config.yaml
head_dim: 64
vocab_size: 8192
activation: "gelu"
positions: "learned"
init_std_down: 0.00503
beta1: 0.95
warmup_steps: 200
schedule: "wsd"
final_lr_fraction: 0.1
seq_len: 1024
train_tokens: 195700000
Each number is 500 + 40 x the weight over its row's rms, rounded and kept within 0 to 999. Layers, rows and columns count from 0. Numbers have three digits each. The size before them is the row's rms in percent of the matrix's.

# up: layer 6 MLP up, 896x224, rms 0.12, rows 469-499, columns 0-223
# down: layer 6 MLP down (transposed), 896x224, rms 0.117, rows 469-499, columns 0-223
up469 102:502471504574411560540567497501510562526623536485486498499558536464498549418508489497538526511464494465499512579412525491489435527488503504449416466508537442524477568482440496527537429495489486521503446521435501547558520462487465515508490452505531521489453581498515506494527533484480389526512490524453561421518481522452457423524498502486495575507550513507577548450529475527547522483487502557493448501573477536470542533450523482476501432498533570481390479467531424436502497499555499450511466531510516520467543470474467464456431453569522539536545487492442561522535474497460495560529512495478539486460530474427540463492541495470494525536499425491508476503500434549563518546487
down469 111:389488560463498504593547502552519456533484492501537478509546505535503509504551429478513482525514477505525527449481443477502510464472498538565507481475528466448562468509495481571497472524489440481441512549490528450488590542527455484470527581483533524444485506510504525538548529505434552518513509546514555463492490512525438551513502462516418456516547481467508474460512488544481439501489455448563529418536420444502483490486469535431442484453509534520453492596465504451487446492477448494557531456512480510554535432561465522481611549398460503453496511483519443398551447550507502419481501514535413487547482434511466510457482537568497483477464477494539538505520509522409491495508
up470 093:487487476458518512514460550538495504525536403515468493526443488477548406482480475537530432503507491512484482526471466477466474514423484518447549457511507498529519506430465519526555483431524507544506534503423596521486496523499552439423526455490488574521455459418558474461520540457509558524469573438471492565539497505527586520466474494531456513533464500448601501474572575546473475486543499452496461474443525547540565471513554543509509422548530526475462405528514465472569497471454500503394490506426498495545440581489535443468482474467559507545509458475535506524492427522470527498503548507567517494482457534435516507476440512507574558521461535495525512544441512515453485508513
down470 098:603491461503532496500476510514534513462571565458449468464575482484497511563450552419446517505478528518543503520480560519495441456470578500503502491496425462494539458430502468504472432483490450483496487497542573488517505489511589466493541476445531539494444474511449493578525552428508488458536584525519490435523441501505562544475515543519498539531537520555531500567547438469513518444523467412505469502500475506447480470533490483488524507505481483446490533506565502501484476457552494483488466546518551460456518510444478543496511540503449429472491506559469460454469539536552506610526511524627537542544558583543475440485586552475553503434536546467560513500516497552516460520481
up471 093:580525542453443529498489541491588523490567438508576524583478449557506486542486445470563512499509495521495456429523472445518502465530494507554529532538498559533487531519489481497472478517466547476519500564438482500435455422515505446536508492487468546524484522524477487503424483488513501551476524508471495555480449575463466559493582498414437413473359548512474584555559500521488452579445466545530484441441477510524496491515506475577515479489520515491492443452502481514551535490496533475474517510540536523442500501476439449478562479504441498465448519568561513500479512506495603490514461448573515497502493525418522520520574527526472570512511558487494539476494465531534492555440
down471 091:486462523426495402545541440522467525481495508462508484514511456489545473525488485481538465464537527492471477485539543525523433552557532586494540445428459504513455531461462454522466466504490504472515545543510499491438510497444451454478478513550519445512444517509481479428436446441549593450477467524489481506491553442513541533407495490556491547387458555441515461465464508534492459520536520468507485499439508501447432570507436561518489413390509508462491536515487482469527562475482558563595455473521534463560500516480518431444494487547469480556476479482451475462437497504449523474516537467513481538552536433515464479540532532498482460466516535479465427443556513518513441554476
up472 095:496581501545429427438505555509481557558505487508459537505465409544550416476484478494501512513442516417516486470513407484470436473447459483495504451468487514520505547591542491532538548546502567502511495497475492512497557503441509525504513578502464571567492485556463472548480454539513467509529474492476494608505430422521456537427524522527526479496454563401458475482588508468477510458544483500479546443499493520465464511526504449458527436533496435544524466540458439532542506512471566495492531456441469481519494481509507470481587528505507458437503467499491517499462528441460462500517549461539472527412476500555508521450490501562540489596522438502475472539496506538420470476457
down472 083:500483532536460393535574490498516548507600425468458480462486484471497542512487492523487484441567412467505437462435530505488517529447517545510453470457486485541424527538501525493507415486486540546435554533559486423477556461505512569447513520513466566487461550463533513477551477547513503538460482493570433490469553502543474459513464448513490470552527495470511504414477499499489517475507496517562495528473562431492461505487522500544545536507568485564515479503526532466534502490430516484502462536489454478472567483528513471467547569487498430376456421482494520577523534538465490514520529523490501463440525529499523499531522392422539509515505540493513530463509541507562547601569
up473 102:526485477538434433442474512534479475529446472449495532514470535482450484553457510510502497561473537479529467534518455485460466505560518499447481526547546461405496488470531516455463480501525513499469561406514534489532534575475460521497497488510424419489529598450559482463480497474500533489448500435592411507475488484567477498437429531447479556532510537476457457491568480477570558455599427559475537522442511515520555533515547521398566524507524514466491523460478480585483480471476471512532490498545459542512487466536508562568502517542487460510535535451532576508537530531535503502533441462497554506554517511605493548439479553531500496494477555483473545464534516542466486562511
down473 109:539517451509497455466556460572454441350493468481514535523458417547535492490565415510553469548438485508555500546486562531511500485516480531548516512443568500555522482535492510516519540528448441486458481489540549494463469443454454528555492550532534536446457526484489515466500504527609523506462464442531441572500465499513489435512493456478535601455497472439450530477518520485552474557543411553459499456468545489553492538558516446492515489462595479501458488508520517577480502448448469521514540535444425497535510431569470527507494512509484537442507480467487523493469499488558487442486525479509438486500557578548538411514556469542472482510535466502499524494473504535526517468477
up474 098:465476486457503554508521523546491472564521472519463553473489499518468435475406502471507473498497495426572589567504503440507471456500512542445507508479395479472497472522516526465514537480501556542475523453529522429457506484537565472439526488462483594494488624472503518475563576521586565505519469555479485450471515532511552466472487540489544557510509534533478468434476485567494485551474522565479517526591521466500497520473473481381486459484447474485548496531563524462507556506425513508439521483487485572478497549507535549584548523457471540452535497517416562538433481515475517520517482542598553512477480474441490462487549463477467496483508473467503474505505461519562532572505
down474 103:546489480487499501513539493451435442510496494552455523520481569512506530517478592527530498451457471461475475490586564533539491436483499510487443489520485430475518461535510488459494566529509502493521459511584599507429517586466426446570504579487485448547485477555537497429492517533441446520456469495496444493516459464500517504607565502497528565471517471453476511494529507504492449485463529486481438482436497506485495478548520564492490440566469577532516495531540448454564451501508500539501573454477492489463454455538434527453471436527449467474498490515526415461545485493463467577539546467522515487568467601450500463542428522456497481499529423548476536491489466448476514541552
up475 105:471502456475499504555540474534522492550534515480521477399461513462525440445477545494516489424528466536542511472537497439525520504494538531457518469479483436497487452491475506479447527470523455531500409467474486479510441500509558532485468542462477487520518536464529490390477529397531446528472505458595516517456554463534417471524469456466469528435452539568501486557477530471528497503523438487494543509559533496485543501506506497479476509519506462526464531567466486469502528485511532538473521603481445517545455580525486470462540557512481501513461490482505467538581492463428537464513591482536533439520431454596511522496479605479494470445488451482550569489506422486452571382503
down475 098:553585472482541487565430502484451539455524529475473535594569538501476485431418487533562537434530443470479539518569481488493447424446491541496493442457542429512478470481490548578477498533468492480485488484479453455425502474530519508516443478450524420469438455465490455488454540489447617513493516505497464523521469463467516523506495565539546503506444543479510522478537504474498462507546523540510480469437440542492523484529494496513518518525485541519506508476510582480519495478462505479543531498487516499492433520475422521559517564485434499473572501497480514464444468471428565485507370520459449539503564538531520503447384563476458540505479493513433482555499511534571559484489
up476 100:536533427443522430537494476463514466422477557476435481529513534468527494547534511420504450418482504481524543465512547436564560498440499471529486469463576477516479492439455445564481597517466539506468526499468550533444518549534511475506600530512462479569479544604459460416488544544557521454532417469479519506506441460497514464512493502500472494532529503509466492509522440473492529416552460459524556495517433521456479465556491517495542517489495501524485488509547499476558503476458473435472515465474464497495384516463537547496451494416496521497433522468437492453477476575489492498447490497508493524514558490523453518515577525548542507492477443477568517444520547526576556461557
down476 095:530420507512544548541486530547544393482497437577496501487521552518551534528491441468515482519428517504465496506507536497527438505520494499535483487503366599454472526472497523514521419438500460480521514551531531530480575550524535468506469529505400487551497487515481524527486509501394450477468488500515403539558426524487504484514518491491502470354456500498538438513487509474464505497544467458482503463515513457479467492503498480435541493467502428493461523492462551522529490496459485446475442512451467459500477578460622545529520461465490541476503454411521456517598530509511467477525565527525503508499589500516503526474503481528558453451529528497499518491492533529482555466429
up477 094:478451500492546489560490501490422557539514521557451524458469459550472519538489603521500461474505570500491398539575543540525483437489495512465511523508515515541525538542436539524417498537489530493501528576527470534437542499550470480486557555458530543546503506525512546465435519502541450540485417468531504445492440435458434470445491499472466492494533484581513564474454535451484537457544544508432535425533494441542485500405552448536460534531480481537487450520509479504497517531447542563554457486505459499499462518528546430405454507510447553510475582495515518467487446517485503548504499452567494485513516523530459503510559518490479587552505564517521496495493546508618462483511
down477 097:503443523502478533558512546494523522524437442391527523488521534483531506450476540541496471495449489448556559515488490426503534504509500510563464461472447549505469502505507472488471496571551519476476512522480487476430546552506510543468522516430537574513490528438517471449606476503441472548511537482444486465451496560495536454527526531571483484549481477461480468595498467484528584487578505549531465493416570514438494556477524457521530502531511482532431470482472560503478497566549577497540476523473421465440504519438492494509474482487548530547529446527539535470417443509505528465526518523555546508512543519529483513469484512474442487554513408541460519491538410473550597555579
up478 100:546523498499513498533514504489494510510483518529494486540571436552562497490500433451515455455529469569447478520526539449509513448496458466472498503548544498450571500545501479484497503432530467525514573557457582525442499495506480471436494483507444485494471535495512473529563553478526469493465565497467403539497529568491477482459515529489500474428424471472506537473529450473469515484555481476531519516540469517503442494458525510445460559597515563533438544456496510497526522528467545457491505516475511443425496477510508506557605401583444507506499428516461426547552455550533577561546468545518513476528534518461561566487498479520513580428567556428477536549498471514425514435469
down478 095:425545446600537508524555553538542504506508544496431566497479557522463550479511490451528370523488495485497577407453472568412433548390460425473520498498481572539464489443507530532459542465457518494506564533568516522512448534502534556552534512520460506500519538545524433492464491492447486490492497542521482481438440526452493503528525499569468512439500448465550521510465472524462472504550500441566461462439534514445560471468494495495501520467457493507507490492470473513504525533525494512482471466443597476586405578511513509527436499463515468549415483516495565552503499428468510439506506474500479485459478529541498508514516514536493477568457535495507536444499489477491476519445
up479 094:496472516463543474422532493485524448537444566496453483560535519562532481442482504497573514480447447522426475444549504456462468486450552439527543512491516515498467540477533523464430574460411518515577471484514490489437482537451542451573573490476488498503519448544498494497487567589519456517506431511533524533531541447464450487531512519541472457536472505549529501453535583514514531463513453458525577453525496505546489551532480450515494468541504467557577490392502468534520533561487521514512522556409553527525458471506487549524457496534487529480494539519484479434523463505502563511457527489569489480543511534528520543539515628487507522564497416420531493569524460491491475542545
down479 094:484647473495487508566475495531526454467534407497508513590531511445519472516474513483570467458532577427530450474511505480555461540504516408492540550476444505511587495479479519496507519521488458467481582479483534577597485507532490526516483555526426474564462464512504440452493508507483506510468538553520494459574480535511511499512442521582515408461471460519487550475518511499460484560563534474604457495496538511488484517517544443523579495520509483434500499415463518431525505543544458473495530397462513537475490525500496504441514489503409496499527526465510474502537507534496508509471534486458553539508553505530512575418497494538471532557541487479459522480580488450459483546469
up480 090:529484493464521533474520574486510516471526557483464490590555487589508543430514506470439509491504510572556545494499498476577482534500443440475440459492441478478507480463490494469525509564510536524474485589489510485432442474437504558537499441469555484497453464494563497494498444530509407477476580477458504500523546436499577527437572533454471504547530546551469430484527554426545486461558476530509522557479440522545445512487526490518485538532533465435443484472492527554555536516521534558520586462428555498496502477533489535474567515528552539497429546544516479488474468416547449533501466469512487459472546579459519524461497569457522480586518554471492548497538496514490450467526
down480 090:503499480507530416498515461477503432506439497541499520508509558577454457496432506527519482563497510480512543528424481451539554495522502635482472479544485487493521441525500561478516504540467433502501489482547548553517499505538478516530512509585478461521475488396435494452528529515529491543509508435532437555486551451502439502451429552423551489455521527404461556576460452473485521546527476504516523474482474454553539499444507551475577543435430456516507510473476500484519510550441460495465491537477544498468486573500427533465507513556549450529448449550590488514459512448467570479478497478466469530499420535501501484509478577465572553476529456520571450522515480529458488480519
up481 094:498432518465494487504549573549461470511517557562554543467463464526450532444404506558495492526507509587494558512509528470464481459540491503461521544597588505540483541513500516487541453545544460490446409495459495519470476483562521449459524442481530540567406504446497531452432568468555498503511515512545532449500522451469528467512527509462510543428544523493513496482466497510499579480531463578566520462533540487487434457381531461580560463557475499531560468439449533463503490540518510523497506508450494439523528446454529514547443517458539485540524495425525498505522473478503552499520440473494495424570503536548522540485514504419523463445492510524469489506488495514471571433490
down481 090:468525480485491496450457446544558527506490573475552534572627492461515437542501472551456533498561475451534475519462443581423542543517543500427499498462468533481536497492539534498594537493561519495532509475462545510510539514465497547461500499461555452494500508494429487488520553553454424455564539478480462532426489522533455530479554539544492539499531538470527458533505537513538535490583512498505459460490525435516486535615464469500428481431479489497490404547553531482381477499509566511566486534546484479511503526519490514486538560476553489487546460503475476546475497454476531468485487445490581549554463495550484525493508432493474473552518484497543466575495437544496522508427
up482 100:487497437489518547528462527501488482466466440483520541408522544473451392526519477584500558505518514524488456579506467528493527426516511502482529493552461461518398552464409490514477469506561448500496511550487432535452555509633417500469560517462567516521497481481529558465517598541499537504514536483471448451519470509481571506391516482478534481541504494499489496508500505508517432485536588519544452528556523465513506484482456491456485488545487451502499558487473485470478416492473472503570506549564530471446454503526508494495546520458447500536432533425453566500450512464480449542546554466522495420488521452470513500464584496513465459509507549526486503567498494466506487541441
down482 098:455427490487445494414463513518474535490493535473456543506530470613546539505513508497515502581484527411469559492503524538494497500527506486480456467417513521507592460462476507510522504589608463499448635488535546535574462583499517552474491521482443498528501461496473493525477523542568440493494473487581518523478553510458526529511486503454544455542560505492457476478516495578459405479520487523513488452479516541508520490543487537468466497460435471587578547487431492501480562515448495508471535427513519534534487537503449434501526501541480470459519449546519531446512481453506435477535511514538482506445515478489513515495554505470563459490466522552576474566514600532477505445489
up483 098:539505434518480488476490567512505598493515487555484553549526501495502527466482451440572563548502489525477533515450458496447594555488546521494551530531472492513458542454495564473551461503441524487387467524539448563497429457554432503550451586523480391539514537586444541512488520508455489518519505542441513402521480496493553503476489533512468533515477448488408498449534482456492458478517471471444500430435465545491499569532475464466524560465500524487531474465496501487477492466510451495486533490497467428498506462524569432455497452502495433522540501539434458498519462462543596564475417532483445493496478512526503515495437504507519551506542455528494497486416544479528536486545
down483 089:457468487526541547421536523490489493469544494477573475460467527483620517512537476486481531559484505471431541459469553499560500494480557499457524491597479533510446549490531512507506494445523486455495487491455481536440518550455496467429447487453460475501519530635518444552452415453441497498492560511543448496449493510559585469491536461470582476542468450575571485502497483489425439507480406507490503491479507499492487529547409542492492500473512509508533505543528500537542479477547479501509517476590483491468531442425614468504491492534440521495486524506527497491498511509518493519505495484494514532583443487516486449478539487504559498470523420578487428441461436523567481547523
up484 093:557477450508569473455542439484539454453441492487533531521503518479567454523510452472466511443571522548457513530532595474493467508479487418494421501460484487453482493527496448478535455446452516483496501510522439539493515550568448555493477467448566498582475489487519531483480567497580503448448595418443546604464561546494500429547500447516450546464534499602521545488517507515461452490529497468488457533460466520497455477462464546566490496491476507504560479517496507527469516529474545521512520469488433463428550433545584507465541483505496469506504484496539436512432489577583561535512470572523493458517509519481522519553510535508487548465501522534561550497546488551473530565503
down484 093:436550526471497496468475425517455521559557574587451512486551517517472518521507474515530495527477462545516462463507537481526563516551512513541531454464525588480492503559532473535491558496514539513599390431477503605526526449440475494500481513561425529496537568504572579474512499527497475471508488487463480470515491521467582495502511536563481525512534527594450480516540607520491554527463533552534470478513531467493526539584472505467542504469555472418490506439523469555488500500520471480450561532549511543472502490473505509429505463523480566505475495486497478504594516463475374424531486459477531559528507487410484500487450483480481455504537503559490480521490520454461462450511
up485 109:484473495443513528546492466503482522477519544406433464527516521524508390403526576466578506561520550457511476475458487484523477481462560454478466420541556480494479587434503552456467519502496429537518500435531486556515517490554504460495484414506465416545466574491516529501435505537559502482462521459503522533432485487496444497502483563479560446448553587561544572520474578528551492513530548509542523534438464538520534490502540519551495511587511542516481508490496574471523499488470582498434490541436505463477515453533486481509483521530489465496489546512477553555490434491505493480548495462512571434481499533441450547535557548473439527529548436523552507503534497516472477511471
down485 104:497502509499521578470432522466489522432491511473515584494487533513502466516573511476483535444522499493464538510492546500520530546534443548473497460497485498529478540511452547503450545510407486427550472456438511470491482467526464484506632470542582482523567449507501482493509512515592523562545488492494510500498455522541420502511517417490425504427496495366527536508468559457555480508506576504471500438543468471452493464505501460505488476434508499534503483463578497475496518486457516475579531419498527512497496467550604490517605543500502499525480433477440427457563511458514488534561445531583470502510550589469538500497507470476506529485472508456476527476484537532499457568475
up486 103:508450583456471473504477552485569506502552482561494531484476546481446416492430410491547444483458551558551488531511496511535463450459467507561460430510504531482497497426494483522503564484490535441493537506536514587546491508511462536488455495462462454531497442504484524452390565516485469535500518501487494493551455523470536507504505535525446453508522508565547483458481482506481485440526431486505506503485516565517471503534470492523516553586508430486475496409449441549489488477464541501513526471599495440495487500493517523465463530532407514471583534555509583489416492531506506462591496484532524446461499502463489474511577620531464532463507528568525514522410460518523492463553
down486 102:493487458461530562517485581529500579520508406511460523474406437500544511490470501496497489592469512589471529475581510451454482461489510462500444434435505592490516558529461498504535460468486473500526465545576539510515478524489511573521471475389456525468563536504516475571431501563481468517529475534457528502518531549454480502470480468516440523534552529537491481503462473535493556450489458472463522488496447539507496539551468481563538508495553603426437497476518442414534485506481526507501456528558520540522468512559519410491549539493520496506518460515510561503605504520533528404539509538470570456482468511543527508487544527446476477464508488468525556510508538512561535469558
up487 095:539536570503469523523469470513467508470514572551484422463502546551478513514443473540484473479500456527495475482501452527539523502484491558466496507456403439455520545502477548491563398454500544503451528484431478526490504439536505541488562565555567500446485499491443490476439439471575460611374441503471513482505535483561527493432580474533483537512445478466500546532455492523412505507558515508478491529528480551503457471458540519532485443484555493534497468493481564492471508520516497523426475559519546474495489575495467551518494572486470526513467470411482529493474518533502516541497573496495485597593505514431423521495484460514540494419483498544466510541481506544457462525536
down487 091:509440513584400528457468464501528495469511509477454451537524506453474531498555470472459477516491539440456417548430494479554548438528458520475431533506535528507534459502496538548525526533543487523494553483513577474508512507518563454414509521480550447483579572559504553512455496500531457473526515540521559466469432529569507428437503545459542496555450458457521557470495503553520478537581485503435472527518567518488470527484547528499532497464518535474474457520448500527517469465453471507530541512515412522483498476518455621528559480476535448492460549556510476488439516464536462479511530575532527511468613461525463498511546438480484501564512452508551489467487548535453563425495
up488 091:411549455558465546551474513432402435526461467485520524467481507417505510568532444584548496517566501554541481487470539479513500503531511482487556518532474523518456532570410483484581493458455487520479602449532501515485455511548523475513421517495528485523465514519429502502492544438509461521487549502483509560482438541495498509478565448496500448515522444543485479470480493461479486444461492466499446458474514522571564571534490491484442533518464474475517537415496358532541495483446459503520438526557563533498520551531465539534472494540536497519539476478498511501490469481471511420501564462522462572500401506500552475529512520526491561572500511499495508553436505585535513492464
down488 095:482443488479456520507471455592469531508482545519481474560534538562561441508476518481473491424491498461483485474480499483505507493517552620462447508471545468519484496456463471427505533521520528530549495546524556560488601563505496495498463479535561462498522484510499510462503537535445585495513470545475454414589466544487513493499466481531527530436514612488428550489513547535446543501459566469528533480505541530513506561571569467430474557499580533504458523486572504529533465487486512453460454469490513504447457482502426465391528555488442519482514504555499475524453490497477461512481530578508487484493495439463431497498515496506495577503495509429563538451564560510494470439442
up489 103:528506502547520485464482458442558490491606504482491576512454533500535557598541477470444563485461562478438475573514496498508526524510561526525493498515505512483529466471450478462541524464414532478495428443445549480508490457474472506455585579483530465564536526493429536497505511493503444496469446486496470548479494473560465484495470499484521501457565442483495486458515466514580552499484510513459445521450463519481526577451423558507462507489505499471509469555543485495542422480437503502405478467472491507482568577543548559533478511498466562453531500430503497464458585526498536468517386475545522518489546476508557443463557489498491502544474463463416480528514445474549557546562
down489 103:544504508453451551470521514521498522510532450475477417504427501495534529448544529516506472549422462506559482446502569482553464410527488470526531497509535470501442489484492499512470483488503498484512484563482493497490518510409472509543484499514500509497514546502536417509436498469466598516508484489542496534471483522573456522498523482486477489479524500541504546496356499497477464511496525467567567488547489526496448510532552505458518557515467536536526541489457496539496571374512499400543452470429522519504498525496444497452530476538510479466531495501519445458507467506494484498470592544481442464493433457526536509510421542456507444472598520490477554484561568551375449407435
up490 102:517500518480543526477532484437452470505506510570507493494494462475395573506549574476469451530502516503547489484480521519541442504527546538594481523491517516466473394436476494494507448495485544534486406521491560555530456453515457556570472410508470555540478545507515554470501538485563492507475502506461501580521486530555504448554492502527465491492470497456495488525531568564520473405446465459460512572485580498532526568497525557446509461500573573543491552437443485501550485497533540490516464426482527496524503531542483464518537446487545520494491460502468520500530534511514493458541454486487463522514541564485491592451497513530463451436552577457560571429561478430543534484484
down490 106:469493428566569413516455586470523487532480522441462447505520480415485520483464473544484477538473533524516459511495512475543481439485524472535419463476552482507540563486476535516472445511535512505543432501524456444541492443439555453442517510476418474562517519483513540532490453506456465504436480497441462507510474536546508552527484498471536571519471563486509552498474460488544600530489514592471519514551489485573498577469532382497478517522489514513494624452449511509502542483483553513526515451480473539498498488465482450506534448434402496520489437533573493496564516545418476546500473553473528457566544523550495461435499526517534456447500488529557497501495468526518556484473
up491 104:498478508489537511474483473595486543505534466464506474467501566501531510532524477521441523498480486488486491522536505529489505527487532558529567493496496532498479465500473526497432542488588479357480535516530485534495508455462530506532545552548484480567461511476495496577482454512498513521515512486520493487482415557478537472541466373533487518546498439486513488396467468446586480558516504500438448432482533489449525539502623471507455415411527522520489493464517459454481478487449472403535552553490510519556503481531479498514521492493513521528459506532516548532534435496481519456452579505506569516496470592523463426537464533523470571407495441579511482496475479448446536461531
down491 101:473426415527529503515538560461500546458515557523543496485507535485477502478515573521530481501483477435603494556476538487438447476538528456419489415535523528467531432528486482420408558539472537558561530487450486518540473504477465525499493396531464514440554474460443470460445438514488466466512488530501478440502478474519507450494557538553449465528584546539507493512439442526427554471479472477547489510498489513503496462513484491460538511556476421540517560494543498453499466574479437464516523521438449607455507482467519532554565494581447586466514505435556517508495507485564495456524474495486489520513525515484550520517495493481534450450553490546450439519542450466481514499482
up492 108:510496528516486485484480446446493450504549422537515498553508522469516486459518464464508442502493482548484507507585540474502489516500619527406541502527452498509481493517452515485517427481467463499554564494488569463518456483472548506565465606519526538529471525484477511511426525467480550530366534528540471425521553472478485545535479490509518491533457498544488492493487552471549485511488433504579502473562521465470466481622534437442465571500460488592523479487474421530484556457450481488474454431508497544533508530490435540488454490506466508459542515450517490514422474557448499504483493438481515520533438529523480490495524511517541500550493449513496594555437507552453587565519
down492 114:617506447499599537485545485437560487571483410558592553429498512461469497512466533540546444478433461605431550492477500486564501443510494512478475470507512600511515537464491549512463520484460486499483504560510476501477551530516459519467451530458440561503523460477526535459463492526449432508472534500475514522556502498511528508493566507509540508484437523488484519549483548502483468416445509479495490522511508514525440438501557521456444476594563530528515536496503484502522478504457428494574510535476463465462502464502469468423515471527487559450501455525576541511527476515564520521491481490569501493527558479495507524483445542540456454552425458485446461472455472454618492521510
up493 096:434460484472513536426379524547506535523486514552490480528524450544458508449460475514473485503515542498550544466519493482443558581493571518530480540495460482491493536460474533493552525520511497502448578552458544482505525496575427452516424470520420468552523486445466499520506457505483436541489479567479433515539422524500485466466434478531471553459488557484483483484589603490484567484449535504508515475518448512491513558539554432498446513469461503548465554497473522432494519429506474456542501508431520464450574466485504516471494511455481534516586468505418439470580531485464437467485465518531515478417439469491574542541485501528511518477470477512468522520449446543425480506544
down493 083:539539573547470473548540498520514469447442515489513545415482454500517492420489491478464472447500549533488488569496501537553536555520476443446521454523468522530501498483462492608486496501440457501527453540549490545477445565435514489504566537517543551482511418463512525528497544511467569452543563519444535409496570496507490497431494451474534421490515467513462488468458463506525427495551471525496515543528492562488516516519460580561531534509484457429489387504483544487520472480492511478550470460514483530520446536466505527547518488511545524530457510513564461465520534517476562495499525486372531549560523510536461554549540495455442487540475500519507584501553588485510489513398
up494 098:542523496494501481494541467500485477482455516498513408490516522546454549572538481568495469517567528531517500483482406488573457436488583538577537505537527407594457547472550523495486519415510494479473558528501524523529462454490531512496472460485513438431456573569556526435463520502506497430504520557509467459450522524493540532523503474508436394518435463539485512451541532523457531569478528507461514490497481477522559431477558525476495530510485442508533493559496479574509495446524486554541525447496493456500587439488460521472420585468466562569550537569521476467482499504524420512513445490501484534466539494495435473503485442510526474504508572522524474502525449418519480450498
down494 098:526513538526493481585491514432480580453538504522500451456512476560515492535477461498495487442558486508492515525524493517497552500542476439555506454421474572437464475472437512522456528505562481421465517509409509543527513508548446487420511484510535451553547545467502439508482496484568483475403588521457512520426562543459478457411503522536546481445499473578382484540455505489431538540541505521557446471448497536481490478555523503435562481476504488537469460492515498447577546522472485415476489524491503506494544497483520495495532518421518404539495459575467497491482530527553491475582530466462513548490537452449498542464557493449466494495473472436501542474514541499557486516526
up495 105:476488545488442508415441473473495486491540399538474507526491419494559473541550516455516468439405485514538500545474512445514535544532457530488530496533463474500477452437504497519459475494515491574488525528401468526508483512516488520424434523445519563499515519472652525490512570478512429528430489555494539548485471499525455470525473526582451560519471505568456502502537498563492530519539470543479499482463478536475515475491533550518531430422519488548498533485526552435505520520517473517474550518468484489473468552484462429524537497501462555526479530499492425401410530528502604503477537474491507493507463512560493503562508547441491486509502420499501493579497569561517545457515
down495 108:458551461524467456506385599545446548517491473486525432498481526458543520541536550481500525544539457530489500481531500463500482545438553535483576582650432445497514497522521481488485499543524475514534481518554450501485469496447523547543432529463541522484508483542535442563520541522463449511438522523480520494525493475497504495521436453517496507533505483464539478432546445464506479500503469480599505473553512500515449474497565510520565517419493496496487515534463528495513528502577530538530468521566478500485452479479492565469562526501414550459417445498565462457496527557485478564517561523570495538473477604451541442494511481503520429494498456535590529493479526549551514496517
up496 108:503489494473512549479574501488492489461444443472446505444524483451507513464514478464634469599485518492627564513544465486522415499450440512519536542450543476472518502530447539533467566542532504510545504504480500561448514509511530490460566518533542484538525480465495533464527527534464547562513469494478524461508478545545551459518485585512457442476504496490461492488492539496510486541538474574489462511530489563512448412575550476546577467542424519493452419450488458552484472457481512412502558485463489558486494506552438499454459437490472490476527447486434488457523483473452495455530499463481484517574566463478477480522558581487503507549509500556479470550496541591532510475454
down496 106:543629452461542566485499452474466529472453555526450493652437503483517440481444519532486485468488472459470541491498488492535549500509503476524550495476470484489475469470535512560518482509491509535489501567524468540511534608529497515575476473430528481569501460463446505537507543570480483484437541512453562498442521482501467436509505483554585514526527523574474486515508533526530471497532529533532535477530527547550496523470458507508486480479467485483457520454573505544498505521491564584471493478503533494444443463416426525484523496531560462450540497467489586518529509422478502569484487466496487462436475443385432503487536545466559520425459527538527525504502536535446451484535
up497 101:531553530530481546476480483459478430465494515565503490537546496581504511470516505522565476431508511504536461474511474468532529431461533539516487519430524458488489510539540502495490516509458572450484503547508486464517491476528500456458533456546440531565504482537558489406562484469515517439540493432543523495473491561443573421540517536459462530486541485534461406543525526498420511535565487483493493531482470525509548501456512473428518426514475436414478521535503504540542447451543479451479512512503488418520536502501511485520455392467495605510452454562480513522511526519646486481446489477558521477507497538485485498481512373594562502529478473507571496466509492493469480466521
down497 101:558542525542575451594465544491605477470466522511486527477533532466478543503432485449451459452532532479500453502534457465511561498453598549531434491493568482493484486538443500562481523509476567408497491494438462491476513472563536497506467508446478515472460511522532511430519382495517476467547478535546553508458505511552532485507496497515514455490497411458501508520412525555429468448581447466544523521508504536500492545420442548483543439528571471502483519444517479597535442517486547465510478491522522496483482518536523487552488441570504505452501513556440482519527540492462492493539463517508507514543489517546571495488513575562556525484533460536534518446504423455487527478418
up498 103:451466564513503498501510486498556425467533495493460515477548513473483457530474463528466455491528581462539499560539478480473477469488505532478555500504481525534575486512463480570468502499433452564440465483463572542598502515500540491475520420517502434546501480511414512501495554547476451444517492448492526517397457470498494517471500569476472483559518539516543478428506582493579468475615529496542497552496512531488540555520419470508565438448525438527562528516511537529550485508519528451480524528453512479488524515502429489565457480516573483538528505479534459535489529512406480496477382493574465553472484452492508469491518556456481542534485448564512517440550445482544494571497
down498 103:541520557512448471495546499509542513479491492554434462544503522445476483484612518569496480509586505467472506461535447429474550513476523522536534514547527532493427492495463480542555492484583510481482499515439431545472546476456612587449512518474472499526485453527515433468465619471460608444524477501548505530450460511513570525565507470482553545544424503462486518566498479463486455497464528495506481524535495468584507485507543457534483524517466537523495499529537465490479503503539521524502458568447539483551566506405412580511453476524527529485523498460541566491559423525484519524467431491528443469494494493444461553482498518581579523489502504516541530536469530478477514482503
up499 096:518480492435528490517525536410511483471517441582451528530600457587505515552554476493508572555534451524447507424506522548540539497444463491547539493494522545499458478466496530486519561534504490512514470518567410533492523472554498519415537579516498465526443524460487517529458487536438549486539536469456542515529488451502541529478489486489515505482457564513565496510541475511510536514554447452512534539515507491425462487499467525511605437513580547557524463523516442419475498509476465519490478538496514498513509546597434462589522454513473454455474482474504481505517453480473498508490477496460522565483536438419499506508519507524524521533553401443567513559505567492474532390539
down499 093:499488501497487471488549476502511474420508527444482530499477538509459517524458500497479467556552414438485464450548553536541517499506502534570499473524519489514393494469503536478464535508563432501463497536598552458458535540525522496536502457478567504541526498412439552616448562496504530534451429530623491474510559501541512501503454493514459482508520459487438530535516461491508499492548538481579546514523379532512479525509523418467543480499489498476515478453490497548521471467494509528491557497502550481541558556554497506436533431454423500491479478497480555537530516448451507550501508451511444475546552486515437417539552487529495492441570446472509468543451442481547503536430